From a checkpoint of a small transformer trained on Wikipedia.
Size: 11 layers, width 1024, 16 heads of 64, MLP 4096 tanh GELU, vocabulary 12330, 153M parameters.
Architecture: LayerNorm before each block, learned positions.
Training: a variant of Muon for these matrices, 993M tokens, 7573 steps.
Each number is 50 + 15 x the weight over its row's rms, rounded and kept within 0 to 99. Layers, rows and columns count from 0. The size before them is the row's rms in percent of the matrix's.

# layer 5 attention value, 1024x1024, rms 0.0943, rows 954-959, columns 896-1023
107:69 66 68 56 34 43 34 83 35 49 70 42 43 45 25 22 57 53 42 60 49 58 62 42 61 55 55 55 87 58 65 31 42 46 56 36 52 44 39 81 37 63 36 68 24 32 83 53 25 56 43 65 53 68 55 60 63 65 60 47 53 43 74 38 34 29 70 54 35 61 41 85 31 51 32 49 59 42 42 41 62 40 60 43 48 30 40 39 41 38 47 58 40 60 51 37 48 28 51 34 49 56 52 42 47 36 33 72 36 36 78 38 35 55 49 53 67 61 38 51 35 59 69 57 22 34 48 36
108:41 74 51 51 43 37 43 38 61 55 54 50 57 56 32 33 63 68 35 39 57 69 53 41 40 69 37 86 63 54 50 71 49 63 58 56 59 56 67 51 54 50 54 31 60 68 31 66 46 27 44 26 01 30 48 62 53 47 49 52 34 72 50 59 63 37 70 43 99 78 78 42 50 40 38 78 58 34 56 49 60 41 68 51 65 63 52 53 29 53 56 54 38 40 40 49 47 07 38 14 43 50 35 83 71 59 51 35 40 45 40 40 56 33 41 80 57 54 64 49 54 41 50 37 30 59 49 46
105:27 71 46 36 48 70 47 47 40 81 56 47 49 45 41 50 57 35 40 62 38 66 26 39 13 50 69 60 45 55 79 74 63 22 58 53 58 38 44 53 40 45 19 03 32 42 48 47 64 81 69 34 60 61 55 42 31 36 19 58 50 61 44 44 49 40 47 55 55 57 58 17 65 55 44 81 57 28 59 35 34 56 41 46 61 40 56 61 43 51 43 72 06 62 46 70 41 58 75 55 67 71 65 56 29 44 40 65 65 49 61 33 32 29 44 62 31 56 42 43 35 48 77 48 20 63 47 40
109:46 66 47 48 43 34 75 49 56 77 62 45 63 57 54 53 77 68 59 27 47 63 50 56 13 39 61 47 33 61 56 31 46 47 64 37 16 28 70 50 36 51 12 33 80 69 47 17 38 71 34 64 50 57 50 61 41 70 30 34 37 37 42 46 40 57 55 56 72 41 39 51 72 60 55 45 76 41 50 56 32 32 49 53 61 53 75 34 42 69 70 30 47 52 52 38 46 10 57 37 35 41 52 77 34 48 62 42 34 66 66 54 52 64 47 33 48 42 48 69 60 54 58 72 13 56 57 45
106:29 24 67 62 66 44 60 41 39 32 49 39 41 43 54 39 77 56 48 48 23 52 29 29 62 67 42 48 55 67 54 50 67 83 35 29 56 42 49 45 76 77 72 58 34 88 57 55 89 66 44 31 44 45 37 51 61 62 64 54 79 45 22 78 55 66 48 50 28 35 38 23 62 39 46 21 50 46 47 41 42 53 49 65 57 43 50 43 53 60 63 53 54 35 62 65 39 68 72 27 46 44 42 34 60 64 36 54 28 54 70 73 68 42 40 38 62 43 62 61 30 57 37 52 75 39 49 55
103:65 57 41 23 39 55 68 45 63 48 35 39 49 23 53 70 55 31 74 53 51 46 18 37 43 51 63 46 31 36 51 57 61 56 46 41 59 72 59 43 55 55 43 65 61 49 51 85 66 53 48 27 68 73 39 63 59 45 36 52 48 37 69 16 39 57 65 39 45 46 52 42 68 53 63 54 51 56 55 27 58 49 63 45 69 50 28 33 68 47 43 45 32 56 70 36 38 61 41 66 56 53 35 45 72 55 42 46 25 32 48 46 60 68 36 59 67 68 53 73 45 42 56 43 52 57 59 50
# layer 5 attention output (transposed), 1024x1024, rms 0.355, rows 954-959, columns 896-1023
099:45 30 23 37 87 67 69 30 63 20 30 56 68 49 83 66 73 55 46 42 61 28 35 68 47 35 40 47 24 30 55 70 65 59 54 65 53 43 61 44 53 32 52 36 65 54 34 44 61 45 59 47 52 51 71 52 42 29 31 52 61 55 72 46 30 59 52 39 69 59 49 29 53 46 56 76 72 86 39 29 53 48 37 64 47 73 45 46 33 60 40 50 55 67 42 60 56 68 57 61 71 45 66 56 62 62 50 05 52 38 23 41 43 50 40 69 27 53 48 30 61 60 27 53 48 73 42 54
094:22 23 68 44 54 21 50 63 48 71 68 56 49 53 46 60 46 04 58 59 60 44 42 58 67 26 61 19 21 42 34 40 58 50 57 57 50 61 42 23 64 38 39 60 49 45 57 66 53 75 31 59 89 76 60 39 62 46 62 40 68 37 56 52 46 71 26 39 15 54 29 68 58 48 51 36 60 60 33 30 42 72 36 58 49 13 41 75 73 43 57 41 68 61 70 15 67 71 56 68 54 49 51 25 31 67 59 51 59 40 61 61 44 54 60 53 42 35 59 52 47 53 59 43 62 64 67 71
096:70 31 41 60 71 35 47 46 62 34 50 47 46 68 69 73 38 55 46 26 40 46 47 52 55 58 36 46 61 63 16 35 27 64 48 59 49 43 71 54 73 72 99 99 58 79 42 53 43 54 28 84 37 30 50 52 67 54 58 43 42 60 58 45 85 72 39 55 41 50 49 76 30 43 54 14 49 65 64 80 56 50 70 53 25 52 58 46 54 61 76 25 57 33 82 24 56 38 40 72 34 16 63 44 61 56 68 35 61 55 56 60 54 54 70 40 59 56 59 59 30 58 41 36 70 14 56 47
099:42 45 49 53 52 58 42 29 50 47 72 45 44 46 21 38 37 33 40 60 57 28 38 68 54 60 41 56 77 40 50 61 53 36 41 68 66 61 21 57 50 55 64 44 56 37 44 55 75 40 46 42 45 39 34 30 60 57 64 75 67 75 23 38 62 57 33 30 49 56 48 56 45 59 35 45 15 45 47 47 60 24 23 48 39 40 45 67 71 53 22 51 40 48 61 61 64 71 28 44 45 47 40 36 68 43 49 62 73 49 58 53 32 30 32 38 42 32 54 55 60 43 51 27 60 39 73 59
089:52 51 35 57 22 78 33 75 44 74 38 55 63 54 61 35 51 48 62 57 60 40 99 56 61 35 51 54 63 47 42 34 22 36 43 63 41 62 42 37 54 37 35 34 62 38 44 55 30 52 44 59 59 50 48 40 50 35 37 40 24 64 57 24 60 56 47 67 60 58 50 62 70 49 49 70 30 62 21 47 57 57 61 50 43 51 37 74 56 52 49 57 55 77 31 51 47 37 44 59 43 50 69 66 61 25 69 37 49 41 17 48 54 45 81 41 30 41 45 45 43 49 59 66 36 75 48 56
091:38 57 58 49 52 67 42 45 50 49 26 59 49 47 56 23 63 52 52 50 52 44 55 52 51 38 35 73 84 43 35 55 38 43 49 40 38 26 24 59 51 59 54 56 69 27 69 36 49 28 51 54 47 33 36 44 35 66 74 41 65 58 50 68 43 49 29 71 75 51 49 61 41 67 22 29 39 34 49 47 45 49 56 41 24 38 60 35 56 39 61 56 70 31 37 43 43 63 52 32 61 43 67 45 17 47 41 49 48 77 60 61 52 33 27 54 58 36 57 31 54 51 38 39 27 49 47 47
# layer 5 attention query, 1024x1024, rms 0.103, rows 960-981, columns 896-1023
103:53 41 35 27 54 30 51 62 63 62 62 57 29 31 53 93 73 60 42 67 22 52 35 53 55 33 16 29 36 50 51 52 46 39 43 61 57 46 66 22 68 68 52 52 57 76 61 43 76 26 39 45 50 42 22 61 44 58 52 50 44 43 52 51 54 63 60 46 60 37 35 56 80 66 51 50 14 53 51 30 59 41 58 40 57 74 40 56 59 42 65 51 64 57 59 48 39 37 65 65 59 48 66 23 25 85 25 49 65 61 63 61 30 42 50 39 60 59 54 46 50 49 74 75 55 48 39 62
104:43 54 29 67 38 36 70 47 68 46 42 61 29 75 47 54 77 37 59 70 67 50 44 37 41 43 71 53 66 62 65 25 47 65 24 44 46 33 86 66 52 37 20 44 31 88 50 54 41 64 61 67 42 57 45 20 32 69 44 68 52 47 64 49 41 42 85 57 47 57 39 49 36 59 58 38 49 39 40 41 57 63 53 43 17 42 69 34 57 53 52 69 54 41 42 76 37 35 42 52 29 34 57 69 71 32 63 57 64 65 51 95 55 53 60 52 31 61 63 27 70 63 19 66 50 69 11 45
104:55 63 36 63 74 48 36 62 37 41 66 53 49 35 78 23 54 75 34 49 38 61 65 61 02 41 55 65 50 65 49 32 41 57 32 46 35 51 47 58 64 60 44 53 21 37 47 34 55 39 52 34 37 55 69 36 63 59 50 48 66 52 52 60 78 70 62 12 75 76 10 58 35 66 49 35 48 52 45 50 58 52 63 35 54 42 25 55 50 44 65 46 38 65 38 38 74 68 58 46 50 19 52 55 54 64 32 66 37 56 37 21 31 68 49 36 45 66 60 35 43 38 58 53 41 57 43 32
103:48 31 67 49 49 53 35 36 46 21 27 83 21 66 41 54 22 35 83 57 35 77 59 41 60 70 87 35 39 67 39 67 49 33 46 48 68 39 35 67 47 43 68 29 33 58 40 68 51 55 50 70 49 61 64 76 74 27 41 48 39 37 35 27 45 36 66 49 16 37 54 67 32 24 45 39 43 74 65 32 52 59 33 41 35 54 62 53 69 41 44 49 56 27 39 54 59 43 48 47 75 48 64 69 34 53 54 44 52 71 55 46 51 47 60 57 63 60 70 60 55 64 60 70 79 51 34 33
102:39 49 34 39 74 67 27 28 71 17 33 40 27 33 89 47 35 41 50 80 54 59 52 48 62 73 47 44 15 73 65 46 37 52 45 48 50 54 80 66 56 53 26 36 60 53 44 41 48 40 33 45 50 42 73 37 37 50 60 41 69 56 57 30 38 54 48 07 59 69 56 48 34 29 55 49 62 34 49 33 28 63 63 53 49 32 43 58 67 49 54 47 39 40 30 67 28 37 51 35 37 40 68 67 57 50 51 55 58 57 51 52 28 52 31 42 47 77 58 86 37 43 50 51 62 70 54 64
103:58 52 49 49 40 51 60 64 72 67 66 49 45 26 42 63 63 63 48 49 39 63 65 48 42 59 40 24 65 69 46 59 13 63 44 62 37 81 62 49 52 71 43 52 56 58 42 59 64 60 69 74 72 36 34 40 59 56 41 51 25 51 53 47 68 59 27 45 53 07 54 46 50 59 65 65 77 56 56 62 50 58 28 61 52 55 76 55 46 46 31 34 30 45 48 53 12 51 50 67 40 59 67 16 47 50 31 24 64 73 68 56 29 42 48 56 45 60 58 16 58 21 75 47 57 33 57 59
103:55 26 41 68 74 47 52 65 64 46 50 67 33 67 84 64 47 61 38 51 80 56 59 44 57 60 52 53 32 46 55 53 30 48 36 41 66 48 66 59 59 60 46 36 33 50 40 50 33 50 74 57 32 74 51 49 50 65 47 53 46 49 67 55 84 38 82 60 77 48 56 47 54 47 57 47 16 67 60 61 47 36 52 55 28 39 22 55 49 46 38 45 53 54 32 46 47 36 32 48 47 33 52 43 42 67 38 22 50 52 21 52 45 62 61 52 43 42 41 62 35 22 43 35 48 13 66 46
101:68 49 53 34 71 49 69 90 38 49 53 59 52 63 68 55 38 28 64 66 56 41 47 50 55 31 42 58 45 46 34 45 70 61 65 34 79 53 47 63 17 47 73 66 32 48 59 30 49 55 44 62 47 57 53 49 99 70 51 53 44 63 57 65 49 45 63 39 41 80 53 55 38 30 63 59 51 39 49 37 07 41 07 24 35 61 59 43 76 73 24 48 47 61 41 57 43 58 51 32 73 90 48 40 47 41 33 53 49 68 33 64 46 25 48 56 34 41 64 66 64 56 60 43 56 44 40 60
103:48 60 66 45 42 28 47 59 42 53 47 46 49 59 45 43 24 35 33 67 38 31 26 51 45 33 41 42 48 40 67 48 35 49 37 84 52 68 59 58 65 43 91 44 63 23 44 42 67 51 72 35 03 24 68 40 66 47 61 50 38 87 58 37 54 63 31 28 41 57 43 21 29 69 38 28 66 50 62 32 50 43 46 52 41 53 24 60 52 79 45 46 63 51 76 46 50 45 54 34 43 58 63 48 60 49 35 56 42 43 41 56 26 41 42 23 67 53 75 43 68 25 62 58 47 57 75 60
102:46 30 62 58 31 71 46 56 62 67 50 59 50 60 50 53 38 37 49 39 45 36 52 38 33 99 28 47 66 34 88 57 27 68 60 63 51 71 46 57 55 50 37 39 57 41 20 45 33 37 39 38 76 41 30 59 60 70 47 48 37 50 47 55 49 65 55 26 66 57 35 45 59 51 37 56 44 51 45 62 42 19 40 35 64 63 42 30 82 31 52 17 63 35 44 64 68 60 46 27 31 49 55 31 46 58 49 57 40 16 52 52 30 66 50 73 73 59 30 49 41 67 32 33 59 68 51 60
102:55 44 82 39 45 60 64 51 45 63 56 53 62 30 78 37 80 62 54 56 74 44 78 58 59 39 21 36 15 51 49 64 56 60 37 42 42 69 48 52 54 46 63 47 48 42 60 67 38 51 54 70 60 67 38 64 54 60 37 54 64 73 58 58 54 46 53 53 55 82 55 73 39 52 47 58 30 59 44 49 55 53 36 49 44 52 69 25 58 46 52 68 40 48 42 30 69 57 67 71 54 63 37 55 31 56 52 77 51 54 51 50 58 48 55 52 41 47 49 63 48 46 50 45 49 39 22 45
102:41 79 71 40 77 44 61 67 75 40 56 36 74 53 35 31 56 54 66 66 74 33 64 74 78 91 48 74 28 41 71 60 43 84 65 39 73 67 40 51 41 72 41 33 60 46 60 41 48 44 57 37 13 25 20 38 60 39 60 60 52 24 07 58 24 51 67 44 32 26 41 39 23 56 28 61 35 37 38 72 33 44 37 42 68 56 24 42 73 53 51 42 47 53 52 61 72 49 69 42 67 55 41 42 68 51 47 59 37 48 36 44 28 26 48 49 46 45 72 71 31 54 33 49 60 47 49 57
102:74 42 32 53 48 64 98 77 63 30 48 27 43 62 27 28 58 41 54 32 58 34 23 52 87 71 43 36 66 53 56 63 57 48 47 29 70 25 46 38 79 83 46 38 32 45 53 42 34 06 44 62 18 48 72 65 68 44 44 65 39 56 59 44 42 47 41 42 43 46 62 65 48 24 49 42 41 37 45 52 66 79 43 32 43 40 41 75 67 43 64 50 47 44 31 61 46 32 47 66 51 35 73 66 76 32 53 57 50 66 53 50 67 47 55 75 21 49 27 55 66 67 81 56 09 37 76 62
104:15 38 47 44 69 45 36 42 28 57 60 63 46 59 38 42 46 44 42 40 29 47 47 78 57 52 60 42 58 50 34 41 59 63 53 43 28 79 38 48 32 39 32 47 34 82 51 57 25 24 37 91 43 41 75 59 49 34 58 35 41 58 49 49 76 39 35 43 56 56 17 56 69 81 32 47 49 70 51 49 86 62 63 61 47 36 29 43 64 54 50 28 50 67 36 16 52 56 51 41 24 48 58 42 56 11 33 69 57 52 52 55 58 32 48 67 41 37 18 72 75 57 50 43 42 41 45 51
102:31 49 87 38 33 76 30 57 51 64 34 32 48 43 34 21 59 70 45 13 75 53 45 40 40 26 59 55 78 47 38 59 78 36 46 41 52 49 45 50 33 47 43 26 70 65 40 71 62 42 50 60 44 61 75 65 65 51 44 41 85 41 62 54 45 42 63 41 55 75 48 34 28 88 53 59 52 56 59 43 47 68 39 40 52 52 32 89 60 69 48 66 70 48 41 42 49 46 49 70 49 34 77 55 79 41 46 61 25 22 66 54 48 51 59 09 31 90 45 38 30 76 09 58 62 24 55 78
099:80 54 31 72 38 51 39 57 65 63 50 59 25 12 38 48 53 61 46 51 88 35 34 30 53 75 45 68 58 34 76 39 72 34 36 67 58 64 64 44 50 56 39 42 77 40 64 25 49 53 54 47 46 56 58 62 19 54 87 71 61 56 45 44 74 51 49 55 74 68 64 45 53 31 41 61 41 55 53 41 57 22 59 55 60 60 62 37 59 17 40 59 56 49 30 67 69 69 23 71 24 58 53 46 70 37 52 42 71 40 37 27 56 65 58 64 63 29 39 32 46 31 36 52 15 56 12 44
106:35 45 62 38 67 56 69 42 22 66 53 64 70 48 26 47 57 46 60 63 55 39 38 53 66 40 51 40 35 37 48 45 49 51 34 43 38 29 62 71 50 45 51 58 39 52 59 47 81 60 48 41 83 64 45 46 48 34 65 76 48 21 34 62 59 59 19 76 48 49 62 56 81 59 58 62 10 37 47 83 49 26 26 49 42 71 47 80 39 53 35 51 58 36 50 35 67 44 49 43 46 57 49 54 29 54 53 29 81 55 37 80 16 56 50 39 35 71 43 16 43 67 53 62 40 60 48 41
099:77 37 39 45 62 39 37 51 61 31 56 61 41 55 50 56 51 69 66 52 43 77 24 34 49 89 66 39 35 51 44 63 61 55 59 54 82 31 52 73 50 47 59 56 50 35 40 58 34 50 56 47 45 41 50 29 41 46 45 82 38 52 46 41 69 47 82 46 76 55 57 57 17 63 76 55 33 60 65 48 70 46 50 56 28 49 29 47 60 67 64 36 56 38 59 59 33 38 80 52 57 53 38 52 57 24 43 48 52 75 21 75 63 31 62 50 64 41 64 48 56 68 41 37 60 58 40 82
102:53 33 46 30 47 51 40 51 71 40 34 73 36 56 37 75 53 38 54 51 26 74 65 52 63 29 47 45 32 44 60 54 65 80 63 50 55 43 53 64 73 39 54 19 57 64 56 87 50 29 27 62 27 46 10 34 40 38 62 66 53 44 67 39 52 46 43 53 39 69 71 38 32 57 56 55 51 53 38 42 53 00 38 54 30 24 33 32 54 62 57 52 47 60 51 57 24 80 44 35 90 51 48 54 58 54 52 35 53 42 45 64 28 69 50 46 51 71 61 45 60 55 54 70 77 54 30 64
103:52 51 53 85 68 41 47 50 74 59 55 23 53 55 46 42 59 60 44 47 56 62 64 62 71 50 54 31 40 58 41 59 60 50 64 34 51 24 26 49 57 57 49 60 41 35 55 61 58 73 59 52 36 71 53 35 68 46 40 48 55 60 51 49 45 50 74 46 74 51 36 58 30 70 32 56 22 34 27 54 52 35 25 19 45 62 73 39 48 51 59 57 35 27 42 42 41 50 44 48 34 53 55 54 59 52 42 56 24 51 48 36 51 62 28 49 69 46 55 62 41 41 37 52 57 26 31 42
103:61 32 43 10 57 25 51 70 48 47 88 92 68 37 57 57 54 33 47 54 74 41 54 72 41 63 48 65 32 53 41 45 54 42 38 19 71 51 21 51 54 47 55 49 68 84 62 59 50 48 60 76 48 54 26 47 36 61 39 47 52 60 57 42 87 66 64 36 44 70 70 49 24 58 65 39 45 59 49 61 51 65 87 49 48 56 33 46 60 50 52 48 50 60 44 50 61 38 68 60 63 41 47 56 49 32 40 51 71 29 54 63 51 56 75 59 58 49 46 41 41 42 50 43 66 07 87 49
102:21 47 61 45 63 32 72 47 19 51 82 70 62 50 53 53 27 57 73 50 69 35 56 64 53 56 54 64 58 51 66 51 54 41 45 35 55 34 62 36 74 41 30 42 69 68 51 50 58 51 39 38 67 57 48 63 78 72 44 57 62 29 49 39 59 51 29 23 34 42 47 37 46 42 63 34 34 44 72 58 74 57 45 63 44 63 56 49 58 13 29 54 58 58 32 57 51 57 53 36 69 13 60 50 43 47 51 35 55 48 60 40 55 51 37 35 30 70 38 53 64 70 30 33 56 47 60 67
# layer 5 attention key, 1024x1024, rms 0.0981, rows 960-980, columns 896-1023
100:27 54 56 70 50 56 46 64 69 51 24 56 51 66 61 40 53 43 54 47 37 92 09 42 55 63 42 30 65 69 59 34 16 59 62 44 67 59 55 50 42 54 48 73 41 69 37 52 57 28 65 30 79 60 54 55 28 59 44 60 24 71 23 53 42 36 70 53 41 70 65 61 62 45 62 58 52 40 43 73 40 34 66 50 45 21 55 63 76 45 35 39 77 48 69 53 69 48 63 42 56 54 64 64 61 33 94 69 18 44 61 37 27 57 75 43 68 26 63 41 40 51 61 57 16 63 52 78
103:58 92 64 64 42 57 25 62 47 69 44 78 75 40 52 68 39 39 53 49 41 85 62 55 61 25 55 95 42 41 73 56 40 38 23 64 45 42 30 22 20 26 59 58 40 50 74 48 43 22 37 70 44 38 51 65 64 64 61 55 62 51 48 46 52 27 72 48 53 51 21 35 39 26 63 55 47 44 51 43 54 35 42 54 44 66 29 49 69 41 40 36 41 45 47 38 33 49 46 74 58 55 80 28 39 52 64 45 48 71 54 55 43 46 74 65 64 74 56 36 42 56 72 36 62 43 36 52
101:45 52 53 58 57 31 43 37 46 33 65 51 24 40 28 33 43 55 56 46 77 84 49 44 44 63 56 54 52 40 41 45 53 62 52 41 33 42 53 58 55 40 59 50 69 33 57 43 35 45 55 75 71 39 35 47 31 48 40 71 63 56 37 46 46 39 64 49 64 78 77 66 56 65 64 52 49 36 50 45 44 48 35 06 21 26 41 27 23 61 57 65 54 71 35 45 22 57 58 64 52 54 59 54 45 40 43 33 25 52 55 65 31 18 49 41 69 39 45 62 61 49 73 55 45 60 39 67
101:44 56 56 70 40 58 41 51 70 16 71 46 68 30 33 57 50 50 77 42 55 48 60 56 50 49 32 48 43 31 41 56 38 85 28 31 48 47 31 61 50 79 42 48 34 32 48 40 22 67 48 35 37 28 24 67 57 52 44 31 41 53 63 50 55 72 50 54 38 49 45 52 50 60 43 32 29 56 40 62 60 48 54 43 42 62 56 65 57 74 49 52 40 48 31 44 43 40 30 59 54 50 60 61 46 61 64 48 58 48 46 34 54 62 03 74 39 17 51 69 20 46 71 74 70 31 55 49
100:38 55 27 44 48 54 61 41 71 80 40 32 49 71 52 41 61 58 56 67 53 33 68 44 56 43 47 59 40 42 66 62 50 33 52 54 39 38 48 41 28 65 55 50 41 61 42 08 60 20 50 36 46 05 50 39 35 34 72 58 45 57 39 27 41 71 25 49 62 50 50 62 39 41 41 20 80 61 53 51 61 45 23 63 47 56 53 49 54 58 52 55 60 51 31 47 58 65 58 30 53 61 48 57 41 48 52 74 42 27 57 46 51 85 56 49 43 39 18 68 64 48 50 62 42 83 68 56
099:55 55 85 50 52 58 44 22 68 63 47 20 51 69 61 48 58 41 50 55 74 58 87 63 63 61 49 44 58 39 55 45 38 44 66 62 47 41 60 34 37 78 56 35 50 76 59 38 20 36 63 63 67 74 53 46 43 51 40 10 36 30 77 50 22 50 22 77 39 39 32 35 80 46 48 83 40 35 70 42 47 53 54 68 57 68 20 51 22 67 45 71 57 59 54 71 13 63 54 44 62 38 35 59 40 57 53 64 55 57 42 68 24 26 14 54 64 64 57 42 57 40 57 55 56 72 53 53
099:36 35 53 47 59 26 56 39 55 81 47 56 57 30 39 44 47 64 53 46 56 65 77 32 49 26 49 51 43 48 32 44 46 42 58 42 64 49 53 46 32 66 76 84 57 22 26 63 34 43 28 20 56 34 42 69 68 45 64 29 68 15 62 35 67 75 70 17 32 19 42 73 38 43 56 57 41 59 54 35 79 43 67 24 61 51 40 64 56 57 60 53 49 41 59 80 39 55 40 52 52 37 44 57 60 42 44 61 51 33 40 60 53 40 29 51 37 34 60 47 53 72 57 48 53 69 33 57
099:53 39 45 65 49 55 59 68 31 30 49 65 37 45 71 49 47 68 61 39 65 28 50 56 59 54 53 27 46 57 48 45 43 52 36 31 26 07 61 45 44 57 66 89 39 67 62 49 19 73 50 77 51 63 60 28 52 46 31 90 66 41 50 58 41 64 52 52 19 37 54 49 51 57 29 70 77 53 56 39 51 52 59 23 38 59 73 52 47 25 49 47 52 41 59 42 37 32 56 48 35 55 56 54 40 33 31 25 35 73 43 48 66 52 45 83 53 54 70 35 39 38 53 78 78 65 63 54
100:48 32 31 34 34 65 77 54 30 58 57 36 34 47 52 69 33 63 65 34 47 35 55 58 46 37 42 51 52 46 51 56 17 42 61 45 36 36 66 19 58 51 40 55 47 46 47 37 63 59 62 47 31 55 58 56 25 61 43 51 47 34 68 47 65 35 51 72 43 39 38 81 48 33 64 37 49 66 64 78 64 74 54 71 58 45 67 56 42 63 72 90 72 68 56 78 59 27 49 66 46 60 62 63 24 77 48 53 62 84 49 27 28 80 78 66 28 47 57 46 39 63 63 67 35 37 49 44
102:54 61 49 37 51 68 56 47 66 73 42 55 43 64 62 42 61 45 34 36 72 49 56 30 52 37 36 44 49 42 67 21 52 37 76 49 43 60 59 17 34 58 38 43 36 55 43 48 26 61 34 63 54 46 42 66 65 14 34 74 43 38 54 78 77 31 47 43 50 53 56 68 43 36 58 51 49 54 37 71 57 68 25 32 47 54 56 54 29 49 50 28 26 46 60 74 61 25 33 65 83 66 56 42 63 66 22 76 57 51 58 40 54 35 71 28 28 50 67 46 74 39 44 78 59 54 65 55
097:50 40 47 83 68 63 31 34 21 48 54 55 55 57 60 33 26 47 33 81 34 31 56 43 54 54 53 39 43 57 74 43 31 44 63 49 47 61 56 38 41 42 37 32 58 45 60 58 60 50 24 48 15 54 66 66 46 58 57 68 61 34 29 74 70 65 57 42 52 39 56 41 46 33 46 36 45 43 36 62 61 37 29 50 75 46 76 44 36 40 43 62 70 75 55 47 39 63 62 43 76 37 36 77 49 75 39 47 35 53 50 39 44 43 51 56 49 35 54 21 54 38 37 49 51 60 35 59
099:54 65 54 27 54 32 53 68 34 43 21 17 30 31 58 56 60 44 21 55 58 70 50 41 56 47 67 45 58 41 41 41 28 06 46 17 70 46 52 73 32 58 56 45 35 67 34 60 55 71 70 67 50 71 68 67 38 35 71 46 37 67 55 39 47 81 73 46 79 54 64 55 23 50 62 46 62 47 35 36 62 45 66 49 44 60 52 33 56 76 69 35 83 45 50 89 63 60 36 53 50 31 65 47 43 50 66 67 40 46 24 52 35 38 59 74 47 63 45 46 40 58 63 36 31 72 55 45
101:55 57 67 30 45 60 63 47 75 23 47 48 61 67 38 59 65 39 43 64 49 48 38 37 79 63 58 51 48 76 55 39 75 51 42 41 54 81 64 45 58 41 56 57 29 73 57 35 48 15 31 50 77 39 60 18 74 54 53 79 59 23 47 55 30 57 55 55 99 48 61 48 38 24 31 23 38 55 67 76 67 50 57 46 45 55 29 42 62 37 67 44 41 46 67 43 42 46 51 46 42 76 42 44 48 56 67 49 48 53 39 65 56 51 30 55 50 47 46 58 57 24 38 32 55 55 50 24
097:59 64 44 33 57 10 21 53 31 48 50 25 57 57 67 63 59 50 58 72 72 39 64 32 56 21 71 72 70 46 45 50 33 41 62 50 50 39 39 47 56 26 61 59 37 31 30 36 72 64 58 60 40 40 57 32 49 48 37 55 57 52 32 54 51 69 56 18 53 24 65 61 60 45 48 28 65 67 29 88 41 64 58 52 39 41 23 36 70 57 60 53 73 39 71 56 62 43 39 42 54 39 36 63 45 08 74 45 64 47 76 39 53 64 50 32 47 56 26 58 41 47 51 29 46 42 90 59
103:64 49 44 60 74 58 78 19 63 69 69 64 42 30 46 50 56 55 36 40 26 64 45 27 38 70 41 64 50 61 85 72 51 47 66 59 50 57 49 51 58 21 17 52 33 57 44 69 56 51 39 37 56 70 21 53 60 27 54 43 25 61 30 48 71 51 49 68 54 42 47 32 53 74 18 47 44 50 65 63 10 39 41 32 50 64 61 27 60 80 48 51 49 51 53 68 26 77 46 34 76 34 63 70 44 35 49 39 56 42 60 39 47 43 65 28 46 56 65 38 45 57 25 50 82 64 64 57
097:32 42 57 93 66 53 17 59 30 47 48 55 13 48 58 45 54 70 78 59 55 86 57 47 64 45 61 57 45 65 38 41 56 58 42 67 56 66 45 54 55 43 28 31 47 44 45 73 47 45 79 52 43 43 44 58 76 28 57 71 21 50 39 44 56 60 61 60 58 68 51 30 60 74 59 62 51 69 39 36 58 56 54 40 43 47 66 55 49 23 43 81 50 55 36 40 68 29 35 30 43 58 36 75 45 29 38 16 69 55 32 26 50 64 67 55 08 48 47 73 43 57 63 39 30 44 49 41
102:37 65 66 35 27 58 65 53 39 26 51 53 63 74 56 56 66 83 79 76 56 29 43 30 53 58 51 58 53 40 52 43 66 44 60 35 36 52 41 50 12 75 49 52 55 21 57 50 41 73 28 39 40 60 53 41 44 34 69 81 60 52 62 33 88 71 41 71 21 37 53 55 37 66 88 11 58 65 52 63 27 61 55 56 79 66 37 40 56 48 73 38 48 53 55 43 31 73 52 16 50 65 52 54 44 33 53 51 43 63 68 68 48 66 44 59 58 64 49 56 44 32 51 42 55 59 71 31
100:60 49 55 68 77 73 62 33 53 47 60 71 47 72 63 27 46 49 43 65 60 77 57 43 55 41 66 55 44 71 48 65 30 73 59 58 42 35 63 66 58 47 29 43 51 33 47 60 19 63 58 43 21 52 49 54 40 60 62 66 53 43 53 30 60 34 68 41 34 62 56 55 25 59 57 27 58 43 18 40 47 45 33 28 43 76 65 67 50 51 61 55 56 44 38 44 84 47 60 21 48 47 53 37 40 48 47 38 44 50 48 48 50 34 43 59 69 43 33 56 80 63 69 27 54 56 25 38
098:47 61 49 69 61 59 58 53 43 62 47 69 82 45 76 13 49 47 73 36 65 50 64 19 39 25 44 32 42 63 41 39 46 50 82 27 41 38 38 46 50 48 43 61 40 56 90 85 66 67 80 37 60 57 47 48 29 55 43 54 69 33 74 58 40 61 49 49 47 54 36 55 34 47 61 62 42 46 53 59 43 45 55 63 47 60 42 18 54 51 64 46 52 44 89 20 59 32 34 52 44 70 59 29 52 52 51 37 56 58 73 39 48 67 55 58 31 57 58 46 42 54 80 47 77 46 54 41
099:25 61 37 71 36 70 59 44 55 36 44 32 42 48 55 80 50 54 68 51 62 39 66 70 73 57 49 40 27 34 20 95 62 49 38 36 45 27 36 13 44 60 50 50 56 44 60 70 40 35 30 13 46 61 30 62 53 29 52 65 48 62 46 51 25 43 49 66 78 57 30 67 34 55 76 34 74 44 29 55 35 59 27 62 64 41 53 51 60 31 65 61 62 68 42 49 48 42 61 41 72 49 26 40 52 50 59 62 48 43 49 72 46 50 44 35 57 19 54 43 41 36 58 74 47 27 66 60
099:65 45 51 44 46 48 39 45 32 28 43 45 01 65 45 61 68 43 43 65 54 47 50 41 54 39 63 56 21 43 33 53 49 29 66 90 62 53 49 70 38 63 63 25 24 44 50 46 72 33 69 68 75 52 69 34 58 04 34 54 34 66 39 59 08 48 39 61 49 79 33 55 39 56 56 60 31 43 49 72 51 54 44 65 49 64 50 47 43 50 70 35 45 23 69 46 45 44 55 43 45 57 41 74 49 61 31 43 40 48 46 67 51 37 45 74 46 59 51 55 58 47 48 67 66 55 72 67